{"activation": "relu", "positions": "rope", "bias": "none", "init_std_down": 0.00372, "optimizer": "adamw", "beta2": 0.99}
Each number is 128 + 24 x the weight over its row's rms, rounded and kept within 0 to 255. Layers, rows and columns count from 0. Numbers have three digits each. The size before them is the row's rms in percent of the matrix's.

# down: layer 12 MLP down (transposed), 1024x128, rms 0.106, rows 865-964, columns 64-127
# up: layer 12 MLP up, 1024x128, rms 0.105, rows 866-965, columns 64-127
down865 123:134094091109131108129139154131124182108117106084165126141121097137134142156132136138112125139086084151113142092113134148148105161134132120086164144080095099104134145133127154132135187148134129
up866 097:152148145135159130089126086109070126135146131155137093151105184145143123095126134110140080164158094128149140136138141124094104149125128153172134140122177131095125140158151119112164124146115122
down866 094:134145143126107145106117101144127124157151095124125142154096113119107151134097155138167106149138096150123131134133109124145108163171123143103147130058107128134150113098125110129108141153138140
up867 092:121147111146141179126149125171142119130135154147132132153132083092108126120073114152146125131119137127134139175154173107115115114115165139103155129096167106111196135105121118083153161101139109
down867 079:116113127131100086127159115159096112086096104097118078132127118152201135147155143128107089163096093143149153088156096137115144132120110107157106102148133166131160144132122076175127120158134139
up868 100:124144142144108116112109097113145116143129120093111107065135163112124110109146129167126100151106102179102143125115148096110114116126133130093131120126141134066144143143104112124103109089140164
down868 101:091150149087125099100112113111145197166118144124123097131119128153107111095112153110179116093164187069101158126140111113157131138143140173183107119119141127128144143149139114127142111121106085
up869 085:135110161129123128131129123133165128176106115112136088155135161179082143128153144136142123144150105127114128159134118131112130136128118151085158171132173133134151146160116125128104060142090127
down869 079:102107118121113149161150122143154160109062125139146154128132167146165150130139117132132105103085150125124128144122061116110095125133117129160130145114082119141100118094114127112107121112158170
up870 103:157085133143131165108127083143112152147132101125166110136127132142114125117143091089129114128113144105178170124163148103112111127162115125093144160123101143148135138155120132096187121122110127
down870 094:124198079099101158095165116147137103072120136192124168109139173103155164169151125186110154171110135160105102140106096141136143148159131131135128136087167139121143094160105107116139130090114132
up871 043:097099148122165096076144110103113157166156141121156085106160113136115120155116176126131083140107113135160159112155139113105089082137124158112160124137106136109158150110109178097159124154084159
down871 025:163185119126132131135182129118136148123130145134132132151133144103116163115146135151104114151100100123104103143152076121169115106166107087120165167136112135118125178108124148160154107163191092
up872 095:126112141125155107122109069111092135134170125107126124137119114138140151168115126159069126149115107156141119082114154104081101118118126165147153086161103140111110131139116159117124138145110148
down872 086:121122099146123176176102136136111119140151112078140160113137138159097098117107166111132120118132146125131119189167139093104131166147114107089164129098099142139157163107158142085112118126145150
up873 102:105103134129118115153145120168157155151150118122152115120151086135108123100180143102134107153147108140102125135123165164061109088166133093108162142129119113113125130142133112123130110175087120
down873 101:134118116165151145120125102097143139102146119156142133123140125121155116159129126154111120134099164120140128142116080138127137153106109146143144145076091090112112125136140138114159136123105144
up874 093:127118115128131115099122115108155147097164143115166114134153139156159135141085132129147107184122103121122107122099138137126144160137154111133123111112137111136160133145083172151096155118142186
down874 096:133106148087152098148159122163055107148104129149109119136143139164123113104109128136137097144144136131128135120148081079092148158098118096142105099178124078132108098128138109131120153129083159
up875 113:106089113126150105119098128130121131173150135103129114119136129136144098165098126155137105137103143125103154102133157137135147103111104131099120154144154094137154139125091156087187124101061161
down875 131:113111144147169157148151163167172111151091142128110149096109129111129116124149105143171096135117134122085129097159141136131138093136125158139160123131173143142113102147101181120122121143110126
up876 095:140121123114161167117142128095104159163144122140157119139156120134096123142087150115149143146078151130107098151095147141109124115125113083120149139131101172142127129133094139094165104151112108
down876 095:130145117117096120113090135176122156154136155130094145084125130140135105141106124174132111149116165149183170112158193082138139123095086144143140134129157124141134135123127106126179115111111139
up877 109:076140137133186110148129132100136141173173116115184109126161118157089104113105136123073097138081127126164187143114130126082108146141167150146105113100089144112138140127116136122135145139125136
down877 111:115135157093141128148098159107124130154195102107105134141148114138105080172098140144142122088121103140105079162125158122112119101162128106137134153168124123133126090165140124117125195116114178
up878 105:134161117122121126099096156115103145124137132138163127090103144107146119164132104135066115192153137127164173101122146153175141138155114124120114148142129145098132133157140145060149069143095155
down878 120:108117145110139128158093177159141181148206132145102108134149091094144147153129120128137107177128115088082170135132127155116149157127101160121197118108161083105123106131110145122141141143114165
up879 107:123091121157145111119101108110166155126130094125120113089112119131115099141132124123135101124124096108107115143135169153071147140121094149086124141083100124113149115140124138112160084119130147
down879 122:100147144160147148160164118090165111102122126167146161111101163123108140128094097107118150119155113120073102069155129164103173124096104149114119119155089093135099113129114110098120108129147154
up880 091:145137130122157143118152078134106146117135147122165124081110127099141129148122147134144122153128125132122161097113104121089125114113106142118131126077122122106128153102192157097158075118092160
down880 085:148166091093166151149168125158140138110089141133074146162104129115160066108138152163113102120107158112153108128155106104127125109140122129148165125103176147153127137157125176130144149144090114
up881 113:119133164118141137133139092111109103123134100132172102154158123089131115128136140107141117155066137114153149140138143138054152131129142143097106153113187108127148148138138126108151084134110145
down881 136:151119120116155121134126117155125060071095129148119154133103122107106123137157106170138146149125157154128129118144136155119108167123133152145096136087132096140127107138117082156137137108108128
up882 100:127120135172138072159118121108141131178161117139147117116080158125184121152102107109107095174106107146115117096111126156145163116125192131124120146142150127138164121132138182142167147122075158
down882 102:112120110112129153120110151167120127173099119144161149100128131175102093131119135134101119092159146139109120156123104098152160162135136097146134169118124087157134137139121101095104119146124099
up883 106:112147188103142158139147124145149135128124125125137119147156141110121113097117154151136132128119100131096138120103134120087140160139108144141144128144146118148119159143128173118101114112037144
down883 108:111097136112141122131147087138122162139173167149117144152130112155142153181143137124149117120136122120119184117148151171118142163149116106121156155134110104122144151162115119117087126131184097
up884 098:126148121109124094112159118087085133127134124125108114139139115085113112104121140119124094145092126094138148125094110143177151115142153156125126129141145112105154099152093154133129123151110198
down884 093:117160123122125121143132119158142144133152179167133148123111124140154142119095120168127123139134102131115138130112136111119089092110097087142121132147133095086130152137095119079163119122178116
up885 098:133144149135123104111091086077156133108126147145118099145138125177165078111124137100161108158133116126168139168124104135141142101139165146103112130164121157125145130144171145133131143139131147
down885 095:103135118122065116125123134161150110166063121130122125153115119110137106141094113118129141110113133168131127164133109150163082151120159100158129137110117116153150160135141120115162114121116095
up886 103:133094157142161180125146112103150166129141100131187094083114117125143091163118120121134097160117125129111125139093130159142099094131107099112164119142122143128169129137144165154172139110122129
down886 120:131145150113136106129114140112125082075190131116123142105115130109141124099099087152167145143139107108112160113158165138097127154085120116132153093111115137105113141129109080118132155147135113
up887 107:153114207091097115081121106129124144138127104094125133107159120122160127120110159120188110140110151102117150081153181105103129112128132171131133120150135076098155161103121132108139121109135115
down887 118:096122130122117120126104101144109131117156138122150147144130090133179121123123124118123146127139140128142089088108141124112128080174174122136165151122167060121108138117128127154100147088093088
up888 090:131104099121137133110134146127117177125172132137141108096111165123147147191153120109090089133110112114135124127148127127142107119133137106103073149110114159133138140132065159093135147130118132
down888 082:129144084111115113096116145118108104116131187133149132167165133145169115121115098171140168142130117125129140122133180121122160154165107149158115146115119117140080076139106148129102119152127149
up889 095:135143136159145163133101118137110147111136099118149123143125121134116121118114107099150118138096135076127144124126198139130099155122132158100110112150104155159138150084121119141173159159129157
down889 094:108144120098114101122108143128132113185164117096128105079111159132142141138119121119085121132191135156136150117083114145160167149112159136133141117151117114082120121129113131140081131106091132
up890 096:115118127107104184125121121111157160131142143088189141108186121117108141099113105115139137133179126123152122106147155105110109099117136121141124095156127106121164140128138159070155138131094127
down890 090:156133136132182075157143100146124077148113096148089112129122157144184151144114137134121071128125107103114094120139168130120138130139132132115115122116164143135100087130101133165096117146161127
up891 095:140080109122133181123143134154135143135140110110107123141133113127128106135139135155134104118148113102120114167102113081129115109119093142123143106122151128100155188118109165095135128133114139
down891 079:133139161109122113103126157152119134137109146150087111119128075098095118120120139145151137158099138100146129063152096138042143158075150112114142173111115124119158117117143149150146099129142166
up892 112:100163155106128134147120114124139182116143112096129113143159164076149108121120139147127119119096156123123167094128139113100167120154148129138138148127152133107154139152084173141177118134083153
down892 126:157149122121162121132159159099090168116097104122119110142119126109146144180096136161115138161089119080118124177086108134109090143132107152132162120152149138090127136148143101113148126109138137
up893 094:112164137176160111131158126117095115101133081111139086118149103119155113134151118180118125162086139153132135127158125132119141115145137148112141137115149146080110140150161148128143092136163115
down893 090:137089116099129166121135115133116120132098153111197123126102133142132185126131163073126119106146086140117132133162132113129108096129136130112092129159104114126153138161154114106109103091124166
up894 096:089101154139153137123107100121135126106117102106150108079125140104150134182172112173138070121116140169137156124162153117125164108136092155146095156148104129142118141140109137127138131130096141
down894 090:156128096110107117145158148163143146128115140174112140128140134150146097108102103115135143135137107132125108119122121105160073151134147082150150105162136092121147091114101158124124130150154139
up895 102:136140151077135135141105167129153124158152098138130102138122101122157123134120142090109109210142151158087135128089162120173149109139118151117122122124160162127195123152140154131139082114122165
down895 115:151103144114162156087122126126131167109165153087132148127150104150126063109098142137134142126155116123115164169135115118132122123181117161174091115103103096148109124103115107143171129122114095
up896 096:112157117120133151122153109112134144109129150098138135129141136109154112116114156134140125123177139082098151160119165088121087136156067139130108099136159133135150128137133156136110118140138167
down896 092:125132107145109105092128139113132115167143146147147133175123135171165140108171113158134120129152109158179124117175113119140107104155156160148152104156111153114114101144113142145123117141119144
up897 097:098119139096117114085141087128126134151131127104134110063160126137136141145103135093125115141135102093123131177164163170122124136107111093133158112155166130106105122157105118068126135135131123
down897 097:103116091124135156123088093145148111165052094113098104137121107088127130125152111157081127124131101109138111112138086094136179099139117137115122119151162131127113148138095115138157134115105142
up898 102:158128151139143103099131120117156154098128153123135112149108139070123141135114141138071132137141156084153165108129137127151117139130150138138134096155133121079129188167161175123164120118124134
down898 103:125138136095106119118171104126116156100155100136141130133153110130146137123109119182102085153122115117157139124126153085105091120154090105171147093118175101164137102081099102106123101104134152
up899 097:143131134115139147129149099115090131130149122135098125156113110088117135079108154156156135157143072149132137114118151105150153135113129133067089132149144180129144137110098132131126078131127155
down899 096:121162146158126132147126122171122158084146156110112168156156129153164127101123122142140109099091122149142120114123094144119086117113136092164129134161130167155090156103117130092116119115156136
up900 103:143092135111157156136148100162107140102121090136129109093106106119123143143081130138124089140093119141127130137116175190149110111152089109122145120116136104119120143171099158109108105182126115
down900 094:108129132121092107113132134115115113107156160139155122161117118163108085122146119123141172122100180150134109118167128091136134151149188120097123153127121094141161089116178134126141157098134158
up901 095:184141122106106128108130126119123190155150110114123130107100110095166094157113144103123137146108073146102126138097146130136089129153138130114146128103100149107154155164100136118154114148156156
down901 096:081166144138134124109087135152118124132136120100156089128151092117108116109141163119148148105134136109152158145145157090132112092098132145171134110163092136110143145107150100129110141133146134
up902 093:153135127086146168146133132125103157100136142145124113133117139159116101136082124167121116152107125156100123178114192111098147153128116126047140167147126159094160148128082109122136102144109150
down902 092:122158176150118117134105136137184129113204148112144125119126157115133164117171116076138111148135148128139154093157155135149111127102131120095152125127082146142102109102145147123097107135177145
up903 112:054135152095134130119134136133110140094168136109136130125166189123105115118104132129137125143111142087138157093138138106119115115078142164133096123119132143105129120136128151136124120137139160
down903 129:179082114137150162141103140135107127129149098128149161158136084112156135137133176139154149182169124129101132136161120125126088135144098099104121164129143107116085124097136129114099112105132134
up904 096:084166109136154112176161133126124154137154174120140101111133130081172115169141105096106141153142103133127160137137126120116152077137140098158149147082161166088137141164163142133110132116142145
down904 100:149079122153144094134146107165116123139143130130142130123113137100140156110110138133119149126122157101121148092119155124177106102110182118133143119109152139153112137138144124142124136075121154
up905 104:140107133090168182124133161130095157105113181098136108135165112110087116152141128115117111128117081123181127178147143130117106139140159118149117143116097109095125141164139126097149089126155150
down905 106:150116092109125066121112152102113108133121156145123176123149114154135113144082124111134132107110107154134125143148097160136114142182144098125118113134156092130115085141145094154139149133148119
up906 096:140097118145137106156160143126111132176138122111158138137105129129124148156097138129159133129089084112135165170106144132121108160118091118068101151121127126086134173085083154147152112127119144
down906 087:067156142122120134106074133141131140109168134138117181146187139146158149132144085135149113117153121120126141074152100074164142135126122107095112082123137109114095148146148119126137144090166113
up907 103:127141105117174117111104110133159120143125100125119106118129151141113100113137157142173101141119103102106133151120149115090161132116143139086085142093149174107159134117103142123105073115153124
down907 098:126106120126125110117083090135130127121122126143150121093160138140142142167110090135126124146147132069089147120111183114109134110100104143083196101137110154111112125127112155109115124130145135
up908 104:147098156104130121130150116143133157122137133091120128074141133107115099150144140139124128138098121129126123140097148117084128120130108140147101113118113086101119117138152117089146114125145163
down908 106:117137111116155139100127153125094158125121136137133107098101100144121133119072117102187139167140165119116138062154104132141099121115142154123123141126131140121120111124154071128118157137109185
up909 109:134107133093146129120109090109119173124138086143142088133145143128128115128099173127154078162122111107132153115117121108134118140170166101148130148144091126117135112150111162091162145159162109
down909 116:098143141088100138142091110114113139133114130148132171129116085138123102149114131150135127143112147117115127126129172129142094119120115148088112110140120088117147148134165121114173174168121128
up910 103:144118127125159118096125111112152171083126101123170119098176132152132167157103098152136096150111079109129144145107105135130090117149095158091144108100149113097097140147113182109130107139132136
down910 100:128188095147158164111174117099139101112099172137109141122108091129130070116132125119122136115097123155108135105140125132120122159086109138121108128108137089139114129098120101164152173118123102
up911 101:132103148119155128094140100115090116159119136110128091147122100110123092104153134152104106132081140117166142173100144176132089124097123119088096135112169152108156166183115112132113107166110167
down911 100:107142144141133116088168106088138137127100128169094128143135080146132131104097156150138132104102164122128124132135126163171111096168130079178111107124129137110110135140124101154140155131104145
up912 098:113146169122152117144149126140107129117154141108180116123114145131089124148081149127145069139120113119145179124145143132128183146139139094126158159120129105140134102115132166155131094106105155
down912 095:114161124071128159096133099136122177145129174135111123159119148153169148104153100133102128188125105143098141106148109141135121127136096115155115126083119119124147131109138114177126128137135116
up913 117:093102141102139172105104105132112133180111160115147143086158120111121095094090156107165117131119133130126113169164152128094100163094167138102104136160105145088147149158130113094189127145126135
down913 112:119130132140109160183136143137084134110116128131125137146121135145121129114107153181151146142115155111092120164126135127121125121147122139131123140102157154112133095124146081140129135087150100
up914 108:120127137152180127108149148124125133144169120159168083102119159167158143146120166158095132144089106152128107108115165166135090082101104111088130168105150141089150140119138182109137123121145134
down914 115:076122146155160100175076147162145145122151130150092126152124108159149114119091187142120109144150143147086164056106117096115135139183132165121081141119106145121118109106163106126129111108098105
up915 101:108127135134117150161128124120144168150163137105130101100132147147166103128127140139155113159165107107139127117105155104140133130110144133136155093104157119120121141184165138120116121115090158
down915 105:103110152117145093117136136154117101116090086117144173160141130141120146164149102132111151125100089133099140123138140117121149170139165113124141158074141092171091119124078136122219114124124085
up916 101:126061187128148137096189162115080107145122134113119123133109114091114104140107149081122109134074104158111093121160140141117122119121128117094153153084149139093113110126133142096120117130099143
down916 097:120159136127106115134106130112142128177138093113112124150159119186119127105171100147099116131131113085170128146099161109113135128138110171152132121162067125135150139147135108143182132158134154
up917 103:163099144122166136100156070185130113128123100063148108127131115123121143175126116121110143145099103151147134126114130189107150175125130149103104145108167099152126113134108144145123137120104146
down917 099:135151116097138127163130142118150150155144156173118131135101187097122093108151147099158081107148151110131144125125133107101132126125123147179156114148124160135125163172140148084141159121119179
up918 115:140116154095145125122109076112064156163163122116126108119126130140112151142110124088112117144070124123102110107151161148133134115144108182087104086106087162117136141141130142142159132141134161
down918 105:107118132140092107125162130129105154149114110093150137123122136176119123096102139107108132140137095122138145103152159113080127128108125121123170083120131137087125093124112092083153062159142152
up919 097:126132127154124149113140091163136121173109142110133124110165130140097133154091147119114130123145124125124170177146167134155116135145157092095112126113124151102137122104107169138137093102157130
down919 097:105106076079064170120105103129144177118178112152123161164132117122123144108159121144124137127164108134094140112113103132114127129095152176129122184138143088152122143114124112109130123146092109
up920 098:116092115098113122138135163112147150158153129102116101128130121145115144120133134130163115212115106112107113121143154100110097110171142160133129133149133129079162122116126144141065099153136138
down920 098:152106110151136133064098044148101135119152109121154151166148109172089116095084127142149143120126114138083116115108129161138130149136146175103099115078122122174103133097122133157152102142107113
up921 111:088118122113141140125140139117113148110146116112150120110132155166085099188150105068140101185138107125150108117115177102147100102158155157154116167126138100122176113146137131124106102107139141
down921 115:147108126102101165157132100118141116106081111121098109106124116111145127152105135103169137087110160143128150081151069148123145108126179110135157150110165118119111109078140139137144123113134159
up922 090:144115146096151140128132142108114134140169080089120139100119170102118136149145123138092087105156118153109135118117129129142146134105167142127123105093080133112141142177139151103146120088139113
down922 084:099110079162076073122154106104096107117084098160146162087149135109157147143102106129149166109118083116151152154149130136155098146129091102146115101095131118150136112086098109143199163133169120
up923 103:105159192124119155089121103129123132103139160141183134132147121082118105171130133099137122128106158107130169140183136136103128140166087159109138133129115117123124142119117137125176131125108129
down923 092:129135092098113128145134109151106179107175131138139146106127178144117116164107107144111112156152116126108126185078125145129142154125119129093155160108143127118141121129113110117076124117153121
up924 087:087120113124157150117135147167134112131154135113119126123152117136090180112112153126097074176132123092081127173138163100153141137132112132047107135098142141095159113115148141151137153151120169
down924 076:141145110117120123096152077115100132114111095132153131096152120138141134156127109116177155155120110121118110084096140141135118139157114103104128157137110151165127154169130151184111078164107150
up925 089:136078133169079092095163137099125148112160171118155126150125132128146112128102141134124094148141092108130147130170153130161099160103111103125135145126159126118144139093124158140140105153170146
down925 089:144131125119155081149145095155132117127136089167111149125142108141135131145129103146108126150160120131126168147200099117148140140114112154133114097150159120138095133115145141152050169094149119
up926 095:155091181126131092107090121108078132114168113120156133161168123101116096099125130145176121126097136106095134122169142137113144107129083113133122133127145142138124156145109144142172144159140157
down926 083:115140082101134160142117152124153156140184146123102119119096111145152107138137126096127120102141101150159113152078113127148087098094132124125113110116071122111143149131106139110144129132132109
up927 041:110113171120153132125136116116129146166173097108143074122142108128128119142125149112136095154122115122111160139136152114062124106126135154080097155100127130079183150123129132129128074175119167
down927 030:132154125131155145154153092115119119079156107076098096152093131123160153127167093151130136127083156138159120100127136116150113143204114095175107129110165150129162084120164116161122132111146123
up928 096:142110150149118148115102132155117153121138142150115124100103140091115102105163131124156161192113122109101122114151147165152117108140123176102132156155124144079157154141120150128111070161148149
down928 096:157131111114122134149144108162150146146119109143164154101174121114140148072096092173106156106131112115170120101094084124116128133112150120109120139123127097141085136142137145109084103101130124
up929 096:121114161088131106125134095122117150121167091141145104084154109157167123144123116140119110147169150093117114136121151141128096139137150162125154158111163146134173149121109117137119128152176156
down929 100:115132149116143153130132185153129126095098113148143162078147154091155115142178095133150138153129152118110165135126132146119120154146139122116133102156126128181106094092172104142138146136119174
up930 042:136089133102173130086162118098134148139148183074172098139145129134125099150089153084093115154106082135149140102116144100131149113123127144137136148129126148101155165112136163099136108151101162
down930 034:117132092138112181115115111158126098124111103150147120099116137124129157124121117138145111167132112134098173106162111119131125117135161105171059141160110161097126123146119117160142132128172106
up931 118:170091129096145149137150129156124150106147147145114080141119118089117120151118124109109109183057125136112098159124138082130103108112137129151132118149143172100141131109113135081149148116132135
down931 129:130146154140136105108145123098139112118100135127151142156141116125164122143118125139162112112152117169106164092072128114104116176139126182127095134092120118143128140156136127145095122089112123
up932 048:109086118115114165146131161094135162140182106134121101115107164149121113124109147115156099126054169106158152157119144150103083104136111124105138103107115136091142117116128174114114106142128172
down932 038:130144123120159095171105129136145124098104117100171153109113096116171160145144126141138139115172117174134118107146097156162134196143165121107145117123176096153100156101140120148144122102133121
up933 096:080132172092134126127178154135133136154138119099127140123146120113082129123119131158164102119117140166089091160114187121128122152152151144136127129088172125110137148146120142132089134109124110
down933 094:091130124115120117160116099122150076152109142187130128108134140146122169156166098110113154166111079132160163084150130122117150140162096097124143122100129140128119127102145114170165161094116148
up934 113:135121145113146115105131156089090116148121123137154097134135088169169123102137186117151120122128162126108150165146170117148147144125108136166153155115119097111138173147142138157150095143123143
down934 119:166164111092109091149127168105116073136086124131140120124107164146176115120146163091133138116157135104139122163146158120217146108146115093167129115112107145154132121139115130176139142125120109
up935 108:116136173101152125131127109102140157105150121086139135108120089084128111142103138127164116143089155126128147141150156137141139109113127182153133144087145134119136125125151119129154151130130171
down935 100:128098124113112116130145135177134110159139132114135139084097064110113108117148111168115150170126125138118147133133165149105081128126100151122095134145091064115122103108081119132131120138082126
up936 089:169104120116196115147150128149117154126118132136155117108111161127138123143127135149135131141106150098108107161121130168119108173107108135130130145109123117146112158139109137140111120128157147
down936 083:116162121091134175126157089102127146168165147114151101130112160099158141155125111096139109091132093160170153087173111073167152125132113135131142117121129136148104134141135127134111166127096158
up937 105:136122141138129153132132074101118187110177113105158140154137131099082107102111159091117135130143141116159131099157164124124140110115124114108136070133090094112140139119104173137144126121111157
down937 113:107098113134135128119165125146128073164061151108144154133115112174137111100163125140088127135145118121129108144121106084142120133124164141079102194121116132115120146163132120141104123116123131
up938 101:151125159111126112145082125134124135138134114133186142114167105116112151159134118131186094180126138153090149127115142156150177131118126100112123153087121136123128160106144145152166132100129123
down938 098:142134157148114092164111171165153113136113142107070134114132151109128152133102187144112157121163147149123119139129141125129135125129122091112126119136141131162181091176123151125148133144129133
up939 113:125174135127132147118104082142134149108140123156152110100173157109138118089125135148097122158091145110131126107091122167095143099173105131136151101151121104124120153110093154173172105142139193
down939 113:117116145126129094156116111120146111167155105122118124112119100120118087158107081103129151141114108104129123156150187090157137131121157115128123112118179127125141126112138132095111137166162088
up940 096:122095139168141151128150111131119113097147123090149100130116100137178147128133110076118115105101092155163113142130141167133121143114147139088151120073131144119140130124118143144153134106114170
down940 093:099154132106127142119113149120163160115156118192138125147123127085106104119143103108165119161118154128077126125142167115078106097141155136144170136140127137125119113145119099110131143176140143
up941 105:119140106121129133139128127093144194167130109112126129087152148174109132112042137133118120154137118089151151150107144133102125118134126141116162101145083163111157124131105127071138111116133147
down941 106:123128100097112112087139086172091129124073123104120126144123093099128142155145112129109095131148110145130143122136159124128116125136134080152103133091177100142115129123136130098110116135070136
up942 105:124115146078142126121124150160130148103136106122107133133132160117120145164054156179179108138114130136103099134081143129139137126132085160149114133096159134091132148188147150122139098145112135
down942 103:155134141124136099092152122149114150092140151152152144119132110135177111147130090132108110110136111195083135095117135089110119169108154118133134139118114090097127082088129149158116149119138110
up943 094:160120157107180094148157166133130122127155136133106115116095145088099138085153120148076099149112145130127148123099143110119148137133177146086102153103133147133116151142139145110119116155126162
down943 087:152140124127122168154125086089108150129130095143134117095175094095150169194086145137140126094120159126136163124139141110109166154108153150104099070136099141145114146135111133161126112099138096
up944 086:096151159078098144130090123122112165183148121118140113140144134135112123105149128111115109154155142151127098130146166131127099099129147147107135133104144168120161137170120131134136122163167153
down944 084:163174078153129132115115082129130100073104119132110132129154134145156150129187121133131136126125166094100156104109111083130121141166077111108118124120152069143140132099112100107125115136141135
up945 099:124130144086101099081147105134129128133146098149190059138121082120129160152130115115122130139148072120132166163150148117105098137157129129145093111135105109094151109141089138143148125108132183
down945 102:127135148168150086123136134130141159093140133109124122154128145089096148157156116144103123122138109104136113103098147060144122138116141156114106154137125135138122114146078156123159152096096105
up946 109:137126132149137084101182089179116161116138145114143085133160124135140135139134126134142108181095102122170115114122138126078129140118152123185104132184123120104125121144120138109122107136131136
down946 113:094171136147074134154149115127088118151161107141123128164123143145100112126091133119115102080113094106159114159155158144143091159138139111090107175136170110103112103105146119137180132115141138
up947 115:085153154168131131111164066090114159138135125108132123143127116113173114092118197111121081137112129118098138097155136141108132129101116136144148091099103150143124154108141116140160090125128126
down947 108:158126091139114121133107110115136126140121167103150073129107163121135100142103155074156108154096137130141115143075066111137130175149121063106078127146094131123132137127106124136108092110134136
up948 096:135144139145159124072153141079156162103141139150133117144110166138130122086137136129117129147133124131150142114143117108122098128136100157074151108126133164138127199138123155085134117132119131
down948 088:116135138091094116131176083133111139119083134099141132068157091165157130162079101196146114110180133129135153114100140135108144157109096127127141139172131130109125119123165137090106123091118160
up949 100:168117132111125163089115118141181140145159161155142119092110085114068102071089133096149100140137129105128115159113160135131159146107173145117122153115150151132136154107128143073157119114139147
down949 094:100148133086119098154138135129148102115096113127128129138137112101108120126174176140092146135118128127123139124111100124115108067113141175162099098084085135108176126146111114110148114140113150
up950 104:142122124145163132114141122127134123106137153116131136104129137163145102131114146159124106165104117132162190109122146115126113113072159114133108101111185110066135163142174134116103115142117120
down950 102:153120123118139127137090123149102138086116145143115123152168158149100095130126110095099114120110108111126127111122109119117108105105126100159137122106103183110124129151111126161130113112112109
up951 104:096167128128146091120123126144123134119140134097140115080119107113101114120118093084146139117121142110149142117154177096131153131078109152091124125074149154103131137153097151128110089136093118
down951 099:119158126141094115127107158114114155135152180113144168061147129153129184095164107114137156133142120102167096124163118098143144116110119110107099093140097157124141118112152136115171105108089122
up952 099:120138166166153145103102079118139128152149156109154133119145114104161090103093104121125127143137105089096128132129143124145134153103159133100144130111136101116111156156100161112101115158144129
down952 091:118120087117052107143106080120106126111149148144097125135123136142101129088160083138114098152130101169154114164141064110132138107124165121170109150120134114153153160101120115169137118108127159
up953 112:094122120160085117118133104121134136132141170136137131107158105114138137151126148122112089179134083149140190134106147143151100094127136139104163086138121157101169136149111155136115098114102126
down953 130:143112118108100132121123067143094136152181128173149160178101126075109123145120123128160156143136152142105161127140176101106084123150157134080163111112115112125110133141123125114095135136117142
up954 048:111101173094157178096093111113123143113138143107183104102165143127134103147097128143113118170130100117123136128117171134090114114151138159125167123106153132103170123141137143103163098180114181
down954 034:134126132159103099127132103117113141093136107118171113142109140127122150133159117175145133121109093111118116140165127127127119113117088118113138134092145109100109137150137163117112098080169111
up955 097:146097110153186111100125095137162147089139128148154121140125121107127119125127150088153131169092132125116150132148129123134123148095129124118129097141135151124159127115145174136122138151133114
down955 092:127172141108108122108109119124110090164132118125147117154158100154151096162141112147134136134160103145128119142115118111107120155075146151126069125087133114134170124147142082095121138064130114
up956 099:154131123117154140133105111119109144123163140144136122087139180168108091148134133120112105164126131141118097124125148133146152138143143117093154137090169115116126104092125205134136119112171156
down956 102:091167104121153167131134095126127142136107118140153134139097159093111132114144128098126114123109097138087118099104127129121139122134129088145115144107103138169121121092135110101133150153105121
up957 101:139104121103130150085124119149110146175116139115117104124121164084120077088125125110107083124118118117138110143123143125130129131179101161099119122098095141147141136129155173118125133217102119
down957 090:132137087183088118172119177153126139183100157140115137110159198109171169142122145156101109127139132125115139142113094135078118155113135092151156123151140107136155124108123167122094138127122132
up958 123:134096119120129128138094116121079161124159116129147091132114146135121122089121150112083101150099128089175179110104145164105137128099115109130151129116162123118153175130120128094138141123144117
down958 140:143140133150136146111099130138122093152116153114141146134172109123159090156158150143134120124149145132149153098099074097105173125138119143129107098122143147158140156161101157138157118117086102
up959 102:126138168186125143100109129140125143133144161126120124090139159124132130122129147145135145162128091153138163126143116123132093096103149151062127091132084145081157130104155152094132114130126141
down959 102:155113127111165126139123130094140123155112143168147147154105122135073127129169155122137090085131133116124097126148147098073107124164143086135113172135136134151124152137097112142053199140112148
up960 106:109118156162103148147157138152114131107144128111169129115147152105112088108133148166131098208144119106129119144144129101127110147118077134122159107116130151126194150133166174107143113096096121
down960 124:143130130133144130127116174122092172086130163113141138132121129098183136120181157135124098131133086116087121103147143119149133139085103134125113120143113093083125124125171160095113094104166136
up961 092:112092124089115143131098110147151130157132129106137131097125125128150101108110136103137105144116104134152129140137132103135162142084141121118151182158103086105120126114122165112108090173126164
down961 086:147145155173132117109092178155130121157075118149152165131163126128139162131140120148143148115136140093134094097151126123156164156093102138102109111156098128181103086174104123139136145124070115
up962 102:101149166124129117125162121106085112108134103110180104074130175177105083169133133103132091158104107138124125145079154093098146159125123163153151133150109131137137128178131117096125099162113141
down962 095:132167094129149091125148144126142044124060109155173140089145116130120172113098103157135131145144075115138146108153133134128117128138087127143110131145070192155156124103129081127096161105135146
up963 111:146088118100124171119152124138141137140133131078119094137116144149105103187169130086118127165142073133186143160100165082136114120121141131090105193094142103119148119132093135121126129137093158
down963 106:133113129085107108110202115134127102114096126101158117116142108152151113117146094082081135116137112142173133147145124067178123158106133152127121125118096057117096116084147113109112132147113123
up964 098:098120133110106125102130093107153131120116132152111102123169121150183127104149158126126111127108131094129094130155136123104124114177102176116152113104154118136110137138136144131125128228093106
down964 093:143147080171105111140148164158165119148102175141151158128126157105150107142139092164129119127088104116135126120113093120088144140133137117113088110173134092094100107150157155140118148085119123
up965 104:127151134118145113135141147056116149133118183121170119128126166067130130144132162117134152163139138130140134114139151114100140119106086124135113110152134111116178130117139127108118103102114156